config.toml
extras = ["shifted keys", "a norm on each head", "value embeddings", "hashed n-gram embeddings", "skips across layers", "LayerScale"]
optimizer = "adamw"
beta2 = 0.99
dataset = "wikipedia_en"
Each number is 50 + 12 x the weight over the matrix's rms, rounded and kept within 0 to 99. Layers, rows and columns count from 0.

# layer 2 attention output (transposed), 320x320, rms 0.0281, rows 21-28,85-92,148-156,212-220,276-284, columns 128-191
34 50 69 76 35 56 48 72 50 30 40 66 36 41 32 44 39 62 63 63 48 36 29 41 31 64 50 46 49 56 49 63 45 51 54 43 46 63 28 50 47 33 49 54 36 48 68 42 56 26 45 31 34 53 44 28 57 51 61 49 41 49 53 42
47 51 44 55 49 43 61 50 59 54 42 49 40 51 44 40 56 50 45 45 53 55 53 58 51 49 45 45 54 53 60 43 55 47 40 49 47 37 49 54 39 59 41 45 52 58 45 59 60 46 50 54 61 49 46 56 61 43 59 53 53 51 46 47
47 50 40 49 47 46 57 46 54 45 36 50 42 33 49 56 55 51 46 39 62 55 53 52 42 58 40 38 49 60 49 50 51 45 42 46 64 43 55 47 39 55 46 56 45 55 42 47 52 57 54 61 58 50 52 50 61 46 61 45 47 54 46 44
20 37 39 47 69 40 25 69 27 60 52 38 64 46 58 61 34 30 45 54 46 54 44 53 48 29 51 63 58 52 34 76 48 52 50 44 51 62 54 69 57 57 53 56 57 59 58 34 44 47 35 56 44 33 35 64 27 53 61 59 71 26 57 38
37 54 31 35 58 40 48 51 47 51 59 41 52 33 27 60 49 56 39 45 55 31 54 38 43 64 32 60 30 41 43 51 42 49 40 39 33 58 51 39 52 43 49 54 49 63 23 66 37 45 45 52 52 46 40 55 26 84 63 54 42 46 51 74
44 44 51 44 34 53 57 45 71 60 48 29 56 58 42 39 59 52 66 40 42 49 50 48 50 48 56 58 62 44 41 57 64 38 52 58 60 60 59 49 67 37 67 51 55 59 46 64 63 52 67 49 50 56 46 42 68 31 51 46 47 55 54 38
38 38 58 48 54 62 70 47 48 64 54 50 46 41 52 73 63 61 57 52 49 55 56 58 59 47 42 38 81 43 59 58 65 43 54 48 56 68 56 51 75 65 37 43 58 50 38 63 57 59 63 49 50 31 51 41 45 74 49 53 37 57 39 48
28 49 65 30 59 33 53 65 33 36 71 51 39 66 58 47 41 36 55 62 87 43 66 34 34 56 28 48 22 55 56 40 58 42 42 24 51 69 49 53 39 40 54 50 31 47 43 36 47 35 56 35 54 60 47 41 65 51 49 28 35 80 43 38
30 63 71 63 50 45 55 74 37 29 34 78 42 39 34 57 57 64 59 74 63 32 49 33 31 62 47 70 46 44 43 65 29 61 58 42 51 68 37 64 48 21 63 60 43 56 64 53 47 12 54 54 31 28 44 33 54 60 52 55 33 35 48 31
47 52 50 50 55 51 52 53 53 47 52 49 47 52 49 51 50 49 49 52 53 55 47 52 52 51 46 50 44 47 53 47 46 52 49 50 48 49 51 56 44 54 53 48 54 50 52 56 52 51 50 48 54 53 44 53 46 50 51 55 52 56 53 52
42 45 54 43 57 50 50 47 47 49 50 47 39 46 53 61 50 53 47 45 58 59 45 54 50 54 44 39 36 57 43 48 47 46 43 54 50 50 50 57 53 55 51 49 59 44 49 43 50 53 51 54 52 59 56 48 52 47 48 48 52 54 54 45
26 50 47 40 59 44 55 60 30 66 39 31 49 31 63 60 45 43 38 49 30 54 42 52 35 31 32 50 62 49 26 74 64 50 42 49 52 59 55 49 52 57 47 59 58 61 35 39 44 33 45 62 40 51 36 64 54 35 63 53 65 48 67 32
48 37 34 41 66 60 50 65 49 66 58 38 40 35 30 47 65 52 24 57 54 40 56 51 48 83 25 62 44 64 57 28 53 42 51 39 55 48 48 38 62 56 41 48 40 56 31 67 22 49 39 57 48 57 59 46 28 71 58 57 56 39 69 78
49 56 20 28 34 57 52 43 66 51 29 24 67 54 42 34 51 52 67 42 27 30 70 30 43 29 50 41 62 40 25 69 68 50 42 65 78 70 45 33 68 52 72 31 48 62 46 62 49 39 52 51 59 40 41 47 55 38 74 55 42 48 55 33
47 60 46 51 35 45 61 54 54 49 46 55 60 29 44 72 57 55 68 57 42 45 63 49 47 45 48 43 72 37 54 66 74 53 42 57 72 60 55 27 47 54 57 29 53 60 42 58 64 51 53 39 58 31 31 37 47 72 56 71 31 47 45 54
22 64 41 46 52 28 70 64 20 41 18 50 48 54 59 47 35 32 71 65 59 61 66 56 40 45 31 45 52 54 67 54 54 45 46 21 76 56 64 69 78 37 62 72 38 62 38 47 63 53 49 42 57 50 51 35 55 30 57 25 41 79 45 41
37 41 43 58 51 44 29 58 61 59 61 55 41 42 57 49 44 33 61 46 65 30 53 42 59 78 44 49 54 62 45 59 38 54 56 55 46 51 38 28 63 38 61 41 33 48 36 50 36 37 58 70 26 55 55 71 47 32 46 74 75 69 41 63
35 48 66 67 38 57 48 70 39 37 44 56 48 53 35 52 54 61 68 76 57 36 34 38 36 68 49 65 59 54 40 62 24 56 55 44 55 60 43 56 52 36 52 64 43 47 71 61 43 06 54 41 43 42 43 37 48 57 46 47 41 34 46 35
43 52 47 51 57 42 53 58 56 49 51 50 41 59 45 51 46 49 50 45 50 55 54 56 55 46 46 41 43 46 53 49 54 51 40 49 46 42 46 57 49 62 52 35 60 49 48 49 54 45 50 52 57 55 49 52 54 43 56 47 52 51 52 49
45 53 46 46 56 44 50 53 53 47 47 49 44 43 50 63 46 47 48 45 55 57 51 53 50 50 43 38 40 52 39 56 49 45 42 54 58 49 53 49 51 60 52 46 55 47 46 39 47 51 50 56 55 55 52 45 53 44 59 47 48 54 53 43
33 56 51 48 59 37 46 66 35 57 55 37 56 39 61 68 52 45 43 50 47 43 52 62 50 23 44 47 56 68 33 69 77 47 48 42 48 56 50 46 71 65 44 41 71 62 42 39 55 47 49 58 43 39 40 64 39 48 50 60 66 34 61 39
47 41 28 45 74 36 47 53 49 54 49 45 53 38 31 54 49 45 23 57 62 36 60 45 37 60 33 54 45 63 44 45 73 50 36 18 49 48 45 32 43 68 37 54 54 62 41 55 36 63 39 54 38 64 58 47 23 66 58 41 45 44 65 78
34 37 34 40 37 70 46 31 59 49 34 32 49 61 55 35 59 58 59 42 35 35 56 39 50 37 62 57 41 47 32 49 45 52 50 58 65 64 38 54 68 40 63 43 43 46 45 66 51 46 56 49 55 49 41 56 60 50 30 55 57 42 50 30
56 27 66 65 40 58 75 36 43 52 48 47 41 32 43 79 65 60 59 62 65 56 33 44 44 49 46 41 63 38 63 27 59 46 54 58 70 59 59 42 64 44 41 49 57 57 46 64 68 65 68 44 49 43 51 38 47 79 42 63 36 44 35 52
27 62 40 48 56 40 62 79 42 55 46 57 64 62 49 46 56 42 53 68 62 55 60 41 49 48 40 34 37 55 46 51 48 54 39 27 70 69 68 61 66 41 44 75 35 57 47 50 40 37 56 19 49 38 57 44 66 46 55 32 45 73 62 45
28 58 34 41 68 27 13 69 55 56 49 46 56 70 52 51 45 54 46 42 66 28 31 56 55 56 52 53 54 76 47 55 36 39 69 63 35 68 27 46 65 48 63 39 58 53 59 46 50 48 55 63 29 59 73 62 50 41 53 67 48 49 56 57
37 60 53 74 52 50 41 66 69 39 59 42 38 42 46 67 36 61 66 55 55 43 38 35 43 87 51 41 45 50 46 62 33 58 51 47 35 53 27 61 32 41 44 58 56 49 67 64 31 25 37 16 32 41 59 31 50 52 46 54 41 62 65 45
55 49 56 49 50 51 52 50 48 52 51 48 54 48 51 52 50 50 44 47 51 49 47 51 50 44 50 52 51 49 50 48 50 46 46 50 54 48 50 48 51 50 47 53 54 48 49 52 51 54 48 51 55 51 51 50 49 52 54 53 48 49 54 52
47 51 49 51 49 46 48 47 52 51 47 46 48 50 52 50 45 49 52 48 55 52 53 52 52 49 45 49 52 44 51 51 58 54 57 51 46 50 50 48 46 54 52 50 47 53 55 46 48 52 50 52 46 50 47 50 48 48 40 51 54 48 50 47
43 52 38 57 65 37 43 47 29 44 66 30 61 69 60 63 50 49 59 47 47 52 72 67 38 30 49 42 69 71 54 84 75 45 49 45 54 51 51 61 43 62 44 08 71 63 29 32 63 53 53 74 52 30 36 46 29 57 46 50 77 24 52 54
58 51 33 50 62 57 77 44 50 61 41 46 57 31 25 59 31 57 26 54 77 39 53 34 46 56 57 67 63 55 47 62 60 41 52 37 41 33 42 32 47 51 44 42 34 64 38 55 70 53 37 50 59 60 50 70 58 68 63 43 30 44 57 64
30 55 65 26 51 60 33 45 57 42 55 34 48 62 36 54 64 60 48 48 55 58 39 53 57 45 55 47 37 50 29 50 51 48 53 73 43 59 42 74 32 45 77 41 71 40 46 39 29 47 60 51 45 56 72 41 54 58 17 50 38 44 67 42
45 47 70 32 53 58 44 45 39 53 69 49 51 50 49 75 50 55 58 57 62 53 46 69 55 60 44 36 40 47 41 42 51 50 58 59 35 66 42 69 59 46 61 39 63 38 53 42 24 59 55 41 34 53 64 32 45 70 14 55 45 52 65 48
40 74 38 43 52 32 57 59 45 50 78 51 54 48 39 64 56 20 55 47 74 49 62 56 51 64 53 27 12 64 48 53 65 44 49 31 47 76 53 42 44 40 31 37 38 49 51 37 36 13 56 20 58 54 51 30 44 58 43 29 58 49 45 46
36 39 41 39 56 65 18 56 76 53 42 36 44 47 62 46 48 32 45 57 63 33 39 43 70 74 58 50 56 73 56 68 40 62 64 52 43 50 27 40 61 51 56 38 59 51 41 60 40 43 59 57 31 53 56 68 41 23 48 59 75 65 39 69
23 51 65 70 47 55 54 62 46 33 42 61 52 50 37 52 39 60 54 70 61 22 27 34 26 73 43 54 49 47 38 71 24 47 66 41 52 70 43 53 44 30 50 58 39 58 71 55 35 07 56 54 36 42 57 29 47 73 34 47 32 35 36 33
42 54 48 51 55 39 53 56 57 49 50 48 35 63 46 48 46 50 49 46 50 55 53 60 57 44 45 41 46 46 55 54 55 51 39 52 47 38 42 61 49 60 50 31 64 53 47 50 57 46 49 49 61 53 52 51 57 49 57 47 51 49 54 49
44 49 48 45 53 41 50 48 52 47 48 48 40 41 50 67 52 47 47 41 58 57 51 57 50 55 40 35 42 56 41 62 51 45 37 53 65 44 52 47 57 56 46 47 56 51 42 38 46 56 50 56 60 53 57 42 56 47 57 44 45 54 54 38
39 55 45 50 62 34 50 55 21 65 38 39 52 24 68 60 43 34 43 63 45 38 40 63 41 20 37 55 57 58 29 80 54 49 49 53 43 57 47 57 50 67 56 47 60 53 45 38 53 47 37 56 47 51 41 53 47 42 38 60 62 31 59 42
63 37 27 44 62 58 61 58 50 57 51 38 40 23 33 49 51 54 25 47 50 31 47 50 36 65 16 55 44 56 48 43 66 51 48 40 42 39 36 25 48 60 40 61 40 51 30 73 36 58 25 61 43 58 50 63 36 70 60 52 33 40 75 79
31 50 26 26 31 74 49 39 54 59 16 25 64 53 49 39 63 67 67 38 25 35 37 27 56 35 74 40 43 39 30 64 58 45 55 64 67 71 44 55 57 36 68 41 62 47 56 63 45 46 68 47 55 38 41 51 53 37 46 54 31 46 55 38
53 50 51 46 36 59 69 48 49 51 29 46 38 37 41 80 68 59 71 51 53 53 41 48 54 42 42 36 55 42 62 42 78 51 58 62 57 64 50 48 41 49 57 33 55 50 48 59 55 54 66 36 51 31 50 33 43 75 49 68 29 54 36 51
18 52 56 47 47 43 56 67 41 39 39 46 53 65 48 45 44 28 54 67 70 51 58 38 27 47 39 35 29 54 55 52 60 41 28 15 64 82 65 56 67 31 50 67 38 48 36 46 41 37 59 19 43 57 59 35 61 48 66 29 42 67 55 38
# layer 2 attention value, 64x320, rms 0.0332, rows 21-28, columns 128-191
52 44 51 49 46 47 45 69 53 37 53 50 51 53 50 51 53 47 54 50 46 53 54 56 54 50 46 42 52 54 52 49 54 52 50 53 61 49 49 50 64 48 48 49 48 51 51 42 47 58 52 48 57 57 49 33 56 43 56 51 47 51 51 51
99 61 65 46 54 22 72 49 29 89 67 33 96 59 37 38 47 99 66 85 56 42 31 27 53 89 57 41 52 30 68 00 58 10 38 51 99 25 00 99 79 30 37 21 66 31 51 53 13 15 41 95 00 77 67 61 68 28 28 54 19 27 29 00
95 47 69 43 38 33 66 29 22 70 68 31 74 50 54 31 62 99 76 74 67 46 34 21 40 86 56 42 53 32 67 00 62 10 37 43 99 26 00 99 71 21 28 30 70 29 53 60 25 31 42 96 00 67 82 53 46 36 45 47 24 42 29 00
53 32 43 46 39 42 72 55 49 46 39 47 52 55 50 51 36 45 61 56 51 52 49 48 51 45 55 52 53 36 44 54 43 48 49 61 59 50 52 44 44 39 43 54 44 46 50 67 44 47 47 52 39 50 47 48 39 52 38 53 49 59 44 54
48 53 37 43 39 50 63 57 53 57 53 49 57 51 56 58 53 49 52 55 47 51 37 57 43 46 55 58 55 48 49 49 44 52 44 54 51 49 48 52 66 48 47 50 49 56 42 51 51 50 57 52 54 59 51 61 47 44 60 50 54 54 54 48
46 55 41 43 53 47 53 55 41 52 55 46 64 51 44 61 43 43 55 55 62 32 43 55 50 53 47 51 53 39 46 51 56 46 55 50 37 46 47 50 35 36 63 52 47 44 45 64 50 49 59 42 64 51 40 53 42 48 42 50 47 53 56 57
40 69 42 49 57 56 43 60 52 55 34 30 72 52 37 54 65 47 50 61 51 44 67 80 61 49 57 47 50 40 45 54 29 58 50 48 40 49 58 32 50 45 67 45 31 52 32 58 48 51 60 34 54 71 46 69 60 49 49 51 43 54 52 58
56 55 59 54 50 46 43 37 51 55 54 43 38 55 48 51 48 54 45 50 45 49 62 41 54 44 52 53 57 58 54 50 75 46 54 49 52 49 45 49 54 64 53 44 59 58 47 44 49 48 51 49 53 55 58 49 47 59 62 45 53 58 52 53